Each number is 200 + 30 x the weight over its row's rms, rounded and kept within 0 to 999. Layers, rows and columns count from 0. The size before them is the row's rms in percent of the matrix's.

# layer 4 MLP down (transposed), 768x96, rms 0.283, rows 190-226, columns 0-95
087,230,235,212,132,209,229,204,216,144,173,212,217,185,254,183,196,197,231,166,197,223,213,198,185,198,189,240,213,284,189,208,216,240,120,173,177,192,214,185,272,221,217,150,173,168,216,221,226,252,239,208,174,166,221,137,231,196,178,242,186,241,208,230,195,210,198,185,211,200,208,131,161,226,249,207,207,184,198,208,231,193,209,212,166,158,186,182,186,185,259,199,205,207,183,197,174
103,242,210,218,255,210,199,196,221,212,222,179,213,189,207,192,184,199,147,197,249,228,167,179,212,174,232,224,174,155,172,208,209,189,164,214,189,156,212,225,199,210,142,219,216,153,216,181,203,216,190,185,190,206,221,102,230,150,241,241,191,243,231,220,233,262,212,190,170,245,237,187,195,247,196,195,198,153,207,216,176,150,206,242,171,134,192,215,161,228,258,190,243,208,199,173,212
107,161,212,185,167,220,142,215,235,256,180,221,231,264,150,202,188,187,224,232,198,224,191,186,164,202,156,219,202,200,195,209,192,200,154,226,201,150,215,178,223,187,234,200,217,191,191,228,172,195,215,163,249,220,238,232,163,151,158,162,247,110,156,143,178,201,193,128,225,228,180,231,221,203,237,204,189,205,219,175,246,217,194,203,185,157,201,183,211,224,203,191,188,176,244,232,215
094,179,193,233,223,219,172,247,239,281,239,186,230,192,191,159,230,217,207,184,216,230,201,189,193,208,198,202,201,155,178,221,148,234,200,155,198,191,246,269,206,227,258,214,222,179,182,252,190,155,217,176,204,163,182,164,171,210,206,253,239,206,250,165,196,164,220,199,194,251,185,199,210,194,214,166,197,204,237,224,204,219,217,203,219,211,190,238,174,278,168,217,148,203,154,155,174
123,226,120,223,246,212,159,188,296,214,212,167,224,123,222,229,253,207,159,182,179,190,201,210,222,154,225,198,189,196,215,204,225,194,172,213,236,190,184,198,219,230,227,238,167,229,208,232,144,195,205,229,190,203,158,200,196,230,175,151,185,162,164,187,161,227,194,203,200,230,182,211,228,212,188,192,205,201,193,192,121,229,217,188,220,206,158,167,183,276,206,225,207,228,177,222,198
112,125,227,187,146,137,223,214,225,199,173,167,218,187,198,265,197,210,232,240,187,252,193,298,204,204,204,186,214,182,208,248,185,215,187,201,172,174,221,198,210,224,215,239,169,252,224,249,218,235,183,130,196,169,214,173,201,190,202,197,168,242,225,194,178,201,180,176,196,199,197,221,195,201,242,185,207,243,217,176,218,170,217,270,249,189,153,197,181,204,234,215,192,235,219,228,230
093,201,203,193,210,218,237,188,223,140,210,244,217,260,167,227,194,208,223,166,163,205,199,223,206,192,221,191,207,193,171,220,184,173,199,186,238,226,239,244,229,184,217,151,185,140,141,260,156,161,200,222,134,184,198,202,235,166,253,218,232,244,179,165,199,174,155,195,195,197,211,222,211,232,170,130,203,207,236,211,261,209,231,187,206,187,207,143,179,161,167,183,183,210,198,234,237
097,143,221,185,235,255,215,217,174,146,194,192,177,222,228,157,227,217,235,169,188,223,205,191,192,231,163,204,167,192,188,220,189,195,214,192,170,230,188,179,240,169,155,213,191,204,202,192,149,198,198,208,210,207,211,233,231,156,244,212,178,257,194,169,181,217,188,258,177,250,136,189,277,177,205,219,262,219,162,255,196,218,177,166,191,201,227,214,267,214,210,160,238,222,231,232,183
093,172,239,183,198,229,206,236,177,189,252,174,196,170,194,200,253,222,180,223,237,166,177,151,190,200,221,182,230,184,216,186,204,176,190,222,219,214,196,200,162,186,184,205,188,217,156,208,227,227,201,189,216,212,183,206,218,196,257,161,161,248,164,216,205,140,235,247,201,204,130,150,188,101,145,200,160,234,215,194,146,154,195,153,236,205,196,230,186,216,232,213,200,231,203,204,144
102,212,215,199,149,195,234,170,145,177,220,205,235,221,199,176,221,208,159,286,196,149,161,227,193,201,250,227,227,238,222,189,177,168,180,205,160,231,233,190,191,195,181,141,226,211,197,184,218,235,168,190,180,183,196,252,226,242,225,181,282,236,215,220,183,232,170,226,187,140,181,213,174,204,181,211,206,216,230,179,176,200,173,202,248,200,223,192,245,202,211,188,187,265,247,227,243
093,183,230,179,226,164,183,188,220,173,261,176,227,183,182,177,207,166,274,155,185,205,176,177,193,165,193,202,203,202,212,211,87,199,215,167,144,177,201,187,176,137,149,202,202,205,185,157,178,170,173,243,186,205,177,169,208,208,156,204,201,224,178,200,234,244,147,221,177,200,164,208,186,216,176,248,213,241,225,194,206,187,218,212,245,212,206,134,182,193,200,205,244,233,216,215,153
113,232,221,158,190,207,226,229,194,189,202,187,205,207,227,222,228,211,226,252,158,161,169,205,205,182,144,198,170,218,212,194,208,239,197,198,162,234,232,177,214,186,209,157,203,243,208,184,190,175,186,206,231,252,224,188,212,190,217,215,208,193,203,190,217,191,207,147,105,167,161,151,129,202,131,211,149,186,210,239,176,239,213,199,218,176,177,214,242,260,177,198,208,158,200,180,278
096,187,210,138,261,171,262,242,201,203,235,176,200,209,192,192,180,240,147,168,231,162,257,227,242,162,212,221,206,169,234,253,256,187,160,205,259,194,167,186,202,217,242,215,213,176,209,231,162,170,198,198,189,172,219,199,222,209,193,188,251,251,228,170,223,191,205,214,196,190,175,265,224,204,228,190,180,241,171,237,212,210,194,152,177,169,203,185,174,158,152,224,227,243,202,207,199
103,174,160,232,198,236,205,186,164,196,224,195,182,211,153,185,223,212,200,204,150,213,229,188,195,227,206,180,213,153,256,205,234,149,206,187,161,190,156,243,189,184,127,237,258,210,165,241,219,255,168,210,248,233,193,177,192,217,176,234,213,201,185,151,210,177,239,237,185,235,203,235,168,251,172,231,196,188,198,232,174,186,191,199,198,215,205,151,204,234,171,237,155,141,165,228,152
110,208,194,233,253,165,255,231,224,243,196,188,145,189,237,229,158,236,216,173,162,232,179,182,200,169,188,234,204,216,146,188,155,194,232,224,261,258,228,201,238,235,171,176,199,170,162,225,163,227,243,194,193,195,231,213,184,243,168,168,252,249,183,228,220,160,176,170,195,176,180,217,232,184,226,174,180,258,166,194,182,186,207,217,236,177,238,216,234,186,183,188,231,179,244,215,201
090,203,193,169,174,178,197,213,223,137,214,233,248,208,230,198,223,135,186,210,160,218,220,213,137,187,174,205,259,225,187,255,164,217,205,247,143,164,224,165,209,190,212,227,208,209,139,234,209,153,197,228,215,161,181,221,235,237,246,197,226,209,173,217,181,199,202,164,239,228,206,200,288,158,171,204,235,172,204,207,181,194,205,234,216,204,174,209,196,191,175,160,216,199,127,184,208
099,178,212,194,254,245,198,139,164,213,221,174,177,209,166,221,127,264,203,219,188,205,166,172,227,219,214,187,203,176,172,232,202,208,190,196,224,217,181,208,155,240,254,211,246,197,232,189,186,262,252,204,184,171,256,194,225,195,190,227,217,263,197,176,172,219,179,198,166,214,219,160,175,227,199,215,173,129,125,176,217,206,180,229,193,159,211,220,205,236,200,218,188,170,160,180,228
117,195,189,171,189,149,181,142,195,255,235,217,224,220,219,208,194,184,158,172,210,200,207,209,171,196,245,203,217,223,195,232,184,181,167,230,209,267,180,171,233,250,214,249,207,210,236,150,156,218,181,163,169,140,178,170,193,217,239,236,214,208,172,195,113,110,261,237,189,200,209,205,187,199,233,215,204,244,156,224,198,180,201,215,179,203,209,184,210,181,152,195,198,212,194,165,189
093,168,209,177,203,250,223,194,158,197,258,145,169,197,177,184,166,218,198,191,197,153,238,172,199,141,190,140,166,165,213,181,237,207,205,205,202,195,224,222,220,159,150,199,209,163,237,200,218,198,233,202,253,173,180,171,222,220,206,250,249,201,193,190,158,210,230,256,152,237,198,205,259,211,211,220,248,174,197,171,175,229,208,224,215,122,216,186,238,146,233,212,184,223,196,204,178
107,182,162,233,198,160,235,215,183,197,234,236,214,255,203,194,212,196,199,200,206,149,219,214,215,190,168,196,177,185,185,233,196,199,183,176,122,186,205,161,178,163,208,222,231,222,217,247,162,226,180,235,258,196,169,165,187,210,192,218,297,189,150,152,240,226,265,183,192,237,242,222,178,194,249,224,234,199,210,219,174,196,196,215,205,218,177,166,203,215,165,147,192,186,227,223,261
093,216,176,172,129,172,179,229,198,243,229,186,146,189,178,219,208,184,165,202,257,259,187,157,212,206,206,167,189,196,233,152,237,186,214,183,185,187,204,230,182,228,254,210,269,194,192,175,203,208,182,193,226,165,214,212,163,142,150,153,154,185,184,178,204,151,215,209,242,173,213,220,243,155,206,218,212,234,195,204,226,214,231,274,170,216,211,141,182,238,217,170,224,216,185,199,206
097,241,203,163,213,241,157,201,174,187,195,165,171,176,204,200,222,221,246,164,183,173,214,161,204,192,253,207,174,234,198,208,172,152,195,234,176,177,227,201,194,218,156,240,211,208,193,181,218,150,191,197,216,191,172,231,204,215,278,224,221,239,119,231,158,175,248,213,222,198,254,174,221,203,205,121,201,123,233,179,217,145,206,162,174,199,195,216,189,220,240,192,214,204,195,188,232
090,176,160,264,184,321,262,217,201,218,192,165,202,262,189,194,181,230,172,242,197,208,180,156,165,224,206,162,195,209,188,234,233,243,170,257,232,211,171,183,209,204,183,195,173,204,249,169,277,200,174,161,156,197,231,183,218,179,181,229,159,191,194,160,205,210,188,161,224,180,190,223,238,171,185,231,208,228,212,201,185,188,206,177,216,232,177,195,222,191,221,234,201,194,197,223,178
085,263,132,184,143,193,197,252,220,199,207,208,205,186,215,188,241,184,176,216,232,155,206,160,174,187,173,220,189,195,247,214,140,184,202,196,230,171,212,233,145,201,230,178,181,177,202,142,190,241,192,259,221,192,230,216,180,187,194,218,185,210,198,193,249,196,164,219,190,219,268,230,198,150,246,182,227,175,238,214,142,241,211,145,203,189,185,249,185,201,230,232,192,182,199,143,207
105,208,186,249,231,175,209,232,190,235,199,151,207,227,196,201,168,227,162,233,200,190,226,239,185,217,201,217,159,217,185,226,194,222,192,238,219,192,162,186,187,184,218,205,206,190,210,179,227,234,209,257,217,171,225,190,230,210,196,178,140,221,168,217,173,302,181,178,186,238,189,174,227,170,120,220,270,150,225,168,159,265,189,169,190,167,203,249,196,162,228,205,183,174,216,210,227
105,321,211,193,248,192,148,178,178,183,184,221,191,239,191,223,205,269,193,212,185,154,172,179,233,226,218,183,204,181,173,209,192,203,279,174,132,167,186,220,205,165,185,209,176,145,213,173,260,206,226,185,224,254,181,174,252,204,175,175,191,205,194,205,198,154,186,155,223,214,272,184,233,199,215,191,229,201,192,219,202,191,199,204,225,184,173,179,205,234,194,213,195,174,217,199,186
113,197,140,138,178,222,174,230,215,182,193,203,188,188,180,177,174,174,244,233,206,238,193,205,189,231,226,235,140,216,202,198,228,171,213,192,145,257,156,204,161,243,158,226,184,175,198,137,220,208,269,228,201,224,222,211,172,194,227,180,254,169,211,145,231,185,207,246,181,210,215,192,187,186,153,245,176,263,202,216,226,203,149,237,196,207,215,159,229,207,235,199,222,176,175,185,224
104,171,226,204,233,215,233,225,220,174,169,182,202,136,163,170,226,213,224,219,222,220,196,243,198,155,283,230,189,208,180,205,294,169,172,155,267,219,195,222,206,220,224,225,246,219,177,237,279,190,192,198,205,189,178,245,261,204,176,217,130,214,163,188,196,213,161,170,169,155,198,211,181,185,198,211,214,187,210,211,241,186,218,210,202,191,208,197,205,169,182,211,194,183,180,198,152
096,184,190,151,166,227,197,193,195,247,198,202,219,213,173,164,228,184,224,168,231,153,184,229,172,193,176,246,196,161,198,168,268,190,203,197,221,165,159,156,154,201,232,181,209,210,264,158,222,166,189,225,180,220,179,179,180,189,227,231,126,185,153,228,215,247,210,203,164,209,181,172,184,192,241,188,211,163,184,221,143,153,176,138,229,181,207,259,225,172,165,212,204,189,208,153,184
108,163,192,153,168,192,163,200,146,227,239,202,227,239,167,206,181,176,195,198,227,225,208,208,239,194,179,235,214,238,245,214,177,144,225,208,224,197,178,181,226,244,206,236,196,216,197,188,213,250,158,193,116,200,236,163,200,186,230,190,183,220,216,160,159,203,209,268,176,205,186,201,173,223,196,259,209,212,222,190,171,120,168,199,236,131,219,156,152,181,187,172,190,198,210,230,207
101,217,208,178,174,171,206,142,209,181,192,198,225,206,243,180,225,182,203,184,209,144,212,197,232,229,235,225,195,205,188,174,201,207,145,234,204,182,183,250,199,172,181,206,272,200,242,197,235,203,146,202,202,229,220,229,185,210,198,233,209,201,248,249,205,152,238,227,243,228,184,221,137,172,206,275,208,131,220,202,204,195,273,155,217,199,204,169,184,216,219,244,226,211,207,226,261
093,186,214,225,247,172,194,191,230,231,99,139,165,192,190,201,225,153,199,211,207,220,195,177,266,198,200,190,206,183,174,137,197,162,194,208,157,210,253,189,189,170,239,197,158,177,180,212,195,169,230,211,199,184,225,181,172,166,203,218,218,225,206,192,230,217,221,177,227,207,206,186,239,145,244,216,195,193,202,136,195,143,197,151,123,225,199,164,161,240,172,218,187,210,191,169,216
103,160,186,183,240,217,182,135,242,152,220,203,209,217,207,215,202,187,186,185,185,210,181,175,187,229,230,237,221,195,206,188,191,185,186,230,187,218,210,206,196,223,206,180,248,201,227,156,206,234,208,195,152,278,198,187,144,239,174,181,177,180,169,204,183,204,227,268,162,217,128,174,234,182,173,170,202,286,197,216,143,140,193,235,230,239,235,221,172,222,171,183,212,212,160,203,168
092,181,213,245,198,234,225,150,207,144,151,213,159,236,230,206,206,175,160,201,193,175,178,166,252,247,200,233,155,179,168,174,128,167,198,176,200,247,173,193,219,236,219,190,193,195,164,163,221,203,236,209,168,228,223,191,210,209,201,217,207,178,225,277,185,151,203,233,148,148,244,186,215,199,263,184,209,192,209,206,191,164,240,200,209,212,169,221,168,209,164,179,228,193,212,161,253
104,153,225,249,226,230,199,215,150,212,202,221,241,120,230,161,160,227,171,203,263,199,212,229,215,173,205,213,212,269,214,204,209,208,224,223,157,174,222,180,188,178,203,229,182,222,230,210,234,177,180,249,255,215,223,154,192,266,230,225,126,228,269,170,181,225,198,191,192,192,193,195,194,194,202,250,228,197,173,214,204,211,184,169,165,161,179,227,220,200,190,158,235,199,182,173,199
099,186,206,244,190,199,199,198,172,129,208,142,183,157,207,241,203,161,157,186,246,143,211,165,223,165,217,130,209,210,206,138,147,209,217,226,219,202,172,226,189,142,147,155,223,180,216,210,164,221,184,203,220,208,174,199,218,216,191,227,193,181,246,164,235,173,229,198,195,163,220,213,205,216,265,207,176,211,206,214,172,243,210,159,215,213,190,166,233,221,199,197,217,266,219,160,243
115,202,155,257,232,143,184,235,239,220,177,202,169,209,236,203,200,221,152,171,189,202,265,150,208,224,203,153,280,207,244,154,261,239,185,248,201,125,200,236,194,165,190,222,239,212,191,234,216,187,230,209,260,172,228,215,214,202,151,204,174,217,200,194,168,231,188,186,224,213,173,159,224,211,215,199,226,173,169,230,214,181,161,203,206,199,167,213,163,216,208,194,221,237,211,200,207
# layer 4 MLP up, 768x96, rms 0.286, rows 191-226, columns 0-95
106,197,189,165,187,193,232,178,235,152,203,167,207,168,231,170,148,198,172,181,207,208,219,185,183,185,212,254,173,187,201,193,181,278,276,169,153,178,253,200,206,162,184,190,210,216,205,192,229,273,218,165,194,238,173,173,179,210,197,173,194,183,263,178,187,141,180,215,229,190,181,252,162,220,180,182,256,228,199,146,162,201,217,186,197,168,202,143,206,206,207,192,181,156,185,246,201
106,180,256,189,226,163,218,204,158,249,211,212,194,215,191,223,198,242,176,136,181,157,201,224,169,160,249,201,196,201,220,159,217,233,175,160,196,228,198,222,200,202,127,229,133,213,227,165,216,186,184,227,174,166,207,144,235,176,221,182,179,212,151,145,157,219,130,226,177,210,168,245,224,227,198,219,195,202,179,182,218,213,199,191,227,233,199,235,167,185,169,138,194,239,213,205,222
099,165,189,207,173,174,205,226,226,160,190,163,211,263,210,232,212,182,247,191,205,123,193,203,172,132,193,246,226,216,172,192,151,189,193,168,188,189,222,166,199,231,205,187,257,115,241,150,193,208,145,227,210,220,201,206,210,167,191,149,218,198,202,196,162,179,219,223,186,175,259,243,197,225,227,236,140,208,227,179,199,182,192,196,199,253,204,216,199,178,173,139,206,219,193,215,176
099,189,152,136,239,259,158,229,229,198,192,227,147,175,163,183,210,223,143,212,213,169,192,204,204,145,129,202,221,223,207,183,220,182,195,199,231,143,161,154,234,217,166,205,195,200,195,194,193,268,156,219,168,171,240,175,194,186,215,193,239,189,203,192,200,202,206,171,142,129,199,242,211,172,183,193,212,179,215,193,200,219,194,155,195,156,152,193,194,259,186,217,183,242,214,213,190
111,170,173,205,208,153,233,226,177,244,210,247,201,237,257,205,227,161,180,242,186,213,214,204,205,131,156,236,191,155,219,208,250,110,204,205,215,176,175,203,212,201,172,186,161,185,236,184,167,233,163,220,204,198,168,179,209,177,209,199,174,169,255,202,195,179,171,180,123,162,229,196,220,194,187,199,179,194,197,132,174,220,169,167,223,191,192,170,210,221,152,185,189,209,242,255,213
092,202,164,225,236,179,198,181,211,134,176,202,222,215,152,207,191,229,195,219,212,239,215,214,227,208,244,210,211,167,219,265,244,180,251,182,217,156,193,244,226,265,222,215,176,228,250,181,178,150,164,187,188,218,175,186,243,196,229,139,208,204,251,193,182,219,231,198,168,222,146,235,161,220,150,188,165,239,245,221,237,181,171,232,206,199,245,207,212,229,210,180,199,230,207,180,150
097,187,217,169,193,186,222,174,247,214,210,225,172,239,207,227,195,165,181,242,188,133,215,190,199,213,218,194,249,197,154,183,175,216,154,172,167,95,192,221,228,243,183,187,191,163,225,219,168,199,188,178,167,195,195,187,190,212,216,163,240,254,235,157,261,176,187,192,210,193,185,249,193,194,206,200,142,184,179,203,228,170,196,200,213,243,163,163,138,182,159,192,190,186,265,226,214
100,212,235,232,217,210,204,201,233,176,192,244,208,152,227,247,167,225,188,139,240,165,168,238,203,287,232,222,186,140,207,248,238,192,251,186,131,198,194,156,201,192,267,185,203,159,200,203,192,205,203,206,171,239,165,190,190,213,220,208,255,196,214,211,149,218,224,214,185,179,209,205,195,200,254,181,217,206,223,170,221,205,190,205,243,201,189,215,130,256,202,183,219,183,194,175,233
106,274,201,191,196,256,165,191,198,193,229,274,258,173,174,164,162,154,238,226,202,212,208,198,198,153,220,198,157,249,174,209,202,244,241,183,170,195,215,171,192,253,246,179,176,215,223,170,181,239,250,185,208,192,184,157,162,208,217,213,136,199,175,193,262,212,223,154,181,193,159,218,175,183,181,174,192,214,205,190,198,262,242,205,215,161,169,212,201,205,223,182,212,163,218,175,190
096,202,172,276,166,189,193,164,204,159,181,235,174,166,192,179,176,248,172,201,211,118,203,171,175,215,193,213,175,193,179,232,215,233,151,163,193,238,189,194,209,201,186,192,195,181,180,215,178,207,186,178,190,240,242,284,222,211,200,201,176,166,199,228,178,219,150,227,160,197,230,223,228,190,121,214,273,166,211,191,206,234,208,184,219,227,236,247,231,226,194,214,208,178,193,167,261
103,240,206,153,167,186,195,186,159,218,176,225,240,254,208,255,208,178,143,195,168,201,233,173,189,172,150,189,211,198,180,195,153,175,226,240,192,201,259,217,218,243,186,174,178,259,181,181,222,240,195,164,215,191,199,189,267,191,191,226,219,159,227,225,206,196,145,188,169,194,143,158,188,222,234,209,215,157,187,204,176,226,234,206,201,172,164,230,169,284,216,224,213,202,180,204,246
111,217,207,171,184,206,186,180,155,220,199,217,210,204,177,187,218,156,218,235,185,198,200,201,167,261,214,183,227,221,228,164,166,210,237,178,177,236,261,275,208,178,122,189,126,145,201,217,225,139,184,179,194,238,227,148,205,193,218,274,207,208,162,171,224,207,188,218,198,242,183,193,161,248,220,178,187,188,199,187,192,223,229,193,232,182,195,195,216,160,252,171,230,227,203,158,196
106,218,212,158,237,264,219,144,205,176,217,156,222,148,225,210,191,275,186,181,211,182,165,163,209,231,212,243,195,205,187,191,204,205,188,228,166,216,239,231,193,231,176,176,216,225,188,228,196,240,230,154,240,221,223,168,236,273,227,211,222,208,262,179,244,214,154,145,190,221,169,172,166,204,135,186,192,219,178,231,243,218,220,222,193,211,266,221,203,181,208,211,195,224,199,191,188
110,202,193,203,241,171,174,219,171,230,215,195,204,215,190,222,184,226,170,204,180,187,183,172,189,233,232,300,273,205,191,254,216,190,199,169,199,207,155,211,204,189,150,204,244,186,194,189,207,203,189,195,207,234,230,110,201,224,191,152,177,210,193,193,163,221,239,262,183,234,197,192,167,204,208,174,170,200,230,247,257,178,197,215,220,240,279,145,181,218,188,189,218,204,226,238,204
095,201,144,216,166,185,194,250,217,187,214,236,146,195,183,196,148,287,184,208,195,231,179,215,229,257,168,192,200,240,205,181,190,195,249,201,244,226,131,187,234,191,210,181,203,173,218,188,195,196,197,263,148,243,183,202,196,168,176,204,210,210,188,194,202,185,241,210,164,186,197,210,235,216,191,222,222,217,170,164,174,166,121,152,246,203,217,221,164,166,221,169,186,240,168,236,175
102,193,254,166,181,123,174,159,191,158,186,195,213,172,190,153,224,147,112,145,205,197,208,209,186,167,150,240,213,176,157,180,185,205,166,206,186,206,216,211,211,220,187,206,159,237,209,168,185,167,176,181,230,200,170,189,197,165,220,205,168,144,231,203,173,198,257,161,180,181,198,193,225,174,208,160,196,212,214,173,194,225,277,196,241,221,141,218,192,193,179,231,195,214,246,197,171
106,177,263,195,188,206,173,176,226,176,178,264,190,225,206,152,238,208,140,192,198,161,226,247,236,151,206,197,170,175,251,198,223,219,221,214,180,210,218,216,258,160,205,173,189,185,232,257,188,198,208,213,146,251,216,223,207,177,181,212,197,194,213,197,229,195,182,218,195,106,165,165,171,180,182,207,195,245,119,203,264,202,241,209,216,235,221,214,215,191,185,191,193,188,236,208,193
077,175,191,197,222,201,201,187,217,181,181,192,235,251,214,191,145,190,219,198,162,231,235,217,186,194,229,173,246,203,218,246,178,208,266,230,151,199,196,208,222,214,144,136,186,156,135,189,216,205,205,221,206,216,206,182,211,230,224,150,142,173,202,217,195,174,233,186,190,212,191,147,175,188,219,170,175,177,245,192,162,243,254,249,258,240,168,169,183,197,235,252,204,203,183,248,226
092,143,177,222,178,173,202,168,192,191,182,215,197,207,229,169,167,250,122,219,229,181,161,156,207,185,165,211,227,185,238,219,183,186,188,148,228,176,209,164,232,157,198,173,157,174,180,219,169,269,182,187,217,182,249,160,201,201,208,210,196,178,167,150,211,156,188,260,198,176,219,171,210,202,195,193,193,189,266,208,184,202,232,102,205,187,211,167,192,196,196,262,219,206,184,174,187
091,224,183,237,198,236,145,228,135,275,177,221,173,213,212,208,194,176,216,252,213,189,163,218,148,198,181,205,171,149,190,185,201,187,210,219,202,230,185,224,185,236,210,166,225,177,192,227,152,169,214,190,184,155,210,223,199,142,219,150,234,154,158,186,243,151,221,189,234,185,200,204,256,226,227,211,208,277,201,220,167,193,189,255,211,198,226,193,243,212,198,248,181,240,198,186,168
100,225,166,184,206,208,290,180,167,206,160,233,224,223,281,206,181,149,203,198,189,221,206,208,171,216,202,239,178,285,231,182,170,184,200,209,208,189,197,197,204,215,215,202,204,212,220,171,191,216,242,214,209,227,198,146,192,202,160,199,214,204,205,230,232,175,212,183,221,212,198,179,226,213,189,172,202,111,190,257,177,223,219,272,215,155,204,153,208,228,263,157,194,189,215,214,151
083,184,216,195,203,214,218,200,232,222,176,206,197,178,223,210,212,203,241,223,189,150,192,219,169,216,236,230,206,178,200,184,216,245,203,175,188,234,186,173,275,249,213,220,203,148,186,215,248,188,217,174,181,191,227,207,141,179,211,230,203,196,188,196,177,161,207,200,225,211,209,204,182,180,231,136,256,178,154,215,201,177,220,249,181,109,121,161,249,199,191,269,185,231,149,217,198
097,136,217,251,279,194,202,151,82,179,207,175,241,199,186,168,193,185,216,149,216,214,216,193,219,157,194,198,189,209,152,196,238,216,177,241,174,207,188,181,221,187,158,205,181,198,148,235,185,167,195,190,179,227,178,211,206,286,206,207,188,199,205,176,211,200,258,213,174,210,189,218,165,188,206,252,214,221,178,183,221,164,203,260,200,184,154,229,216,191,194,199,181,179,214,222,208
099,243,166,207,143,212,229,186,183,204,124,169,203,160,179,181,177,205,190,233,166,191,173,194,184,174,226,220,142,194,209,157,180,170,234,208,234,251,203,233,196,218,156,183,228,210,217,209,201,191,142,234,118,234,173,164,220,230,154,204,208,242,185,285,218,174,222,202,186,194,183,206,244,223,189,174,239,184,193,212,213,233,247,209,203,172,169,200,191,250,248,176,195,219,209,201,239
091,233,202,178,202,141,201,185,169,211,232,187,209,162,256,193,201,189,230,140,200,178,184,205,231,229,200,258,244,182,187,182,175,206,253,149,245,208,174,187,176,209,206,217,160,205,195,156,216,161,223,127,170,215,141,180,222,160,194,172,191,190,242,193,205,178,201,228,210,105,225,199,186,200,185,218,210,210,269,207,225,211,185,192,240,215,194,201,231,201,205,204,151,263,212,151,200
114,218,195,144,181,220,231,169,197,225,197,202,178,220,206,208,181,246,180,164,222,227,205,219,249,156,210,194,218,203,204,190,220,157,173,154,134,278,254,201,204,167,239,193,216,239,206,233,202,246,186,149,247,218,174,183,162,219,163,167,229,185,233,163,150,157,202,217,187,215,115,189,182,154,201,257,202,202,184,215,238,224,222,183,188,235,195,216,212,227,241,185,206,212,191,210,160
108,212,199,185,197,220,213,177,199,284,187,196,255,131,193,231,180,223,163,190,162,203,231,209,229,192,192,209,199,181,179,184,194,193,189,213,172,239,214,127,239,166,191,219,245,172,147,200,184,229,206,188,218,238,185,168,194,129,255,225,183,260,193,207,195,214,164,202,232,181,260,184,175,194,167,204,294,247,166,227,225,196,194,187,207,192,178,237,232,183,197,192,214,192,205,173,168
096,177,232,240,204,197,182,201,203,216,226,171,242,163,244,224,188,218,175,271,181,208,256,217,178,166,204,178,174,191,178,224,208,188,149,189,152,195,197,183,248,182,183,187,179,196,205,119,199,216,233,207,165,188,199,184,274,236,246,199,275,190,191,229,172,171,236,230,215,206,183,135,191,242,213,166,233,248,248,218,238,199,175,210,225,263,211,194,183,205,193,209,222,196,207,215,164
112,232,170,231,165,217,216,201,226,159,177,179,230,207,158,211,223,182,202,184,155,211,187,229,215,238,226,207,227,175,236,166,165,229,267,197,169,225,208,234,232,194,155,198,154,152,172,282,225,188,193,169,251,179,183,169,225,140,238,175,224,162,154,212,198,124,219,230,222,133,181,185,206,212,218,187,191,212,209,189,204,214,188,192,217,177,185,189,220,184,196,129,192,224,226,207,161
102,212,164,189,188,248,253,219,149,243,207,178,192,166,216,229,156,240,156,203,205,184,204,273,146,154,209,249,174,163,162,215,221,259,199,219,229,154,219,223,244,162,176,210,185,178,245,197,174,198,204,235,220,206,143,152,183,170,181,185,196,167,127,177,197,212,185,204,191,163,248,229,217,245,192,198,217,216,225,240,237,193,172,226,219,189,187,203,161,195,224,211,165,216,211,183,216
102,245,237,179,227,242,138,176,222,193,207,167,199,132,228,228,205,162,158,196,176,222,202,188,194,210,179,196,225,148,175,176,232,215,220,185,215,215,195,208,192,178,214,248,197,254,143,201,166,224,186,154,200,222,179,240,219,197,190,191,223,170,195,198,138,145,193,187,190,206,196,223,152,233,193,196,217,105,171,200,154,228,228,210,234,154,170,179,231,130,178,225,204,223,191,176,184
121,206,190,165,190,179,150,172,210,214,175,220,188,147,166,195,172,261,204,239,153,185,222,220,183,179,220,200,237,195,187,200,257,179,258,130,191,185,228,175,182,215,175,157,150,188,200,201,154,251,185,223,179,189,258,190,157,199,200,246,210,208,248,201,188,212,217,222,175,212,198,193,187,175,217,200,175,161,255,213,207,240,228,156,195,255,185,131,246,177,234,174,251,183,198,208,180
105,213,204,205,178,201,176,188,214,227,101,278,216,197,208,209,187,141,205,171,182,196,193,151,206,183,232,194,221,148,182,210,191,203,204,216,214,229,171,195,215,241,160,199,222,225,187,148,261,227,181,163,253,243,223,192,188,156,216,184,158,174,190,165,170,204,226,187,199,202,191,181,155,192,123,242,177,152,196,242,175,197,248,184,177,148,182,185,164,205,207,227,225,199,196,234,174
108,213,178,133,200,155,185,168,146,191,196,252,180,185,191,249,185,198,173,228,203,236,254,145,201,177,203,209,204,178,146,216,216,222,230,193,154,218,277,241,219,183,213,133,185,155,185,175,206,238,211,155,162,172,197,179,206,286,190,185,186,165,139,178,207,207,176,175,173,195,187,196,159,186,214,204,226,209,183,216,213,186,191,200,196,162,208,153,174,197,224,165,185,179,244,217,231
101,238,212,190,201,173,232,193,253,214,154,171,181,239,222,215,173,208,197,194,160,253,244,156,153,215,208,213,170,196,218,176,276,197,243,236,149,175,236,189,225,203,200,180,193,241,193,210,151,271,243,263,233,206,179,208,169,173,170,211,164,130,170,220,216,220,221,161,214,134,195,208,183,217,160,207,197,184,236,156,198,201,199,199,177,153,185,176,190,176,175,198,176,208,202,229,192
116,211,226,237,168,182,180,191,214,167,174,210,212,219,204,222,176,180,184,194,190,203,194,183,208,206,226,185,197,121,195,204,211,173,158,202,196,244,196,226,233,134,236,232,216,187,183,155,132,197,168,175,150,210,208,203,194,254,162,161,211,185,203,206,221,227,228,185,155,134,203,198,137,250,131,153,199,191,151,197,224,169,245,178,206,223,216,195,211,217,221,147,184,273,210,198,216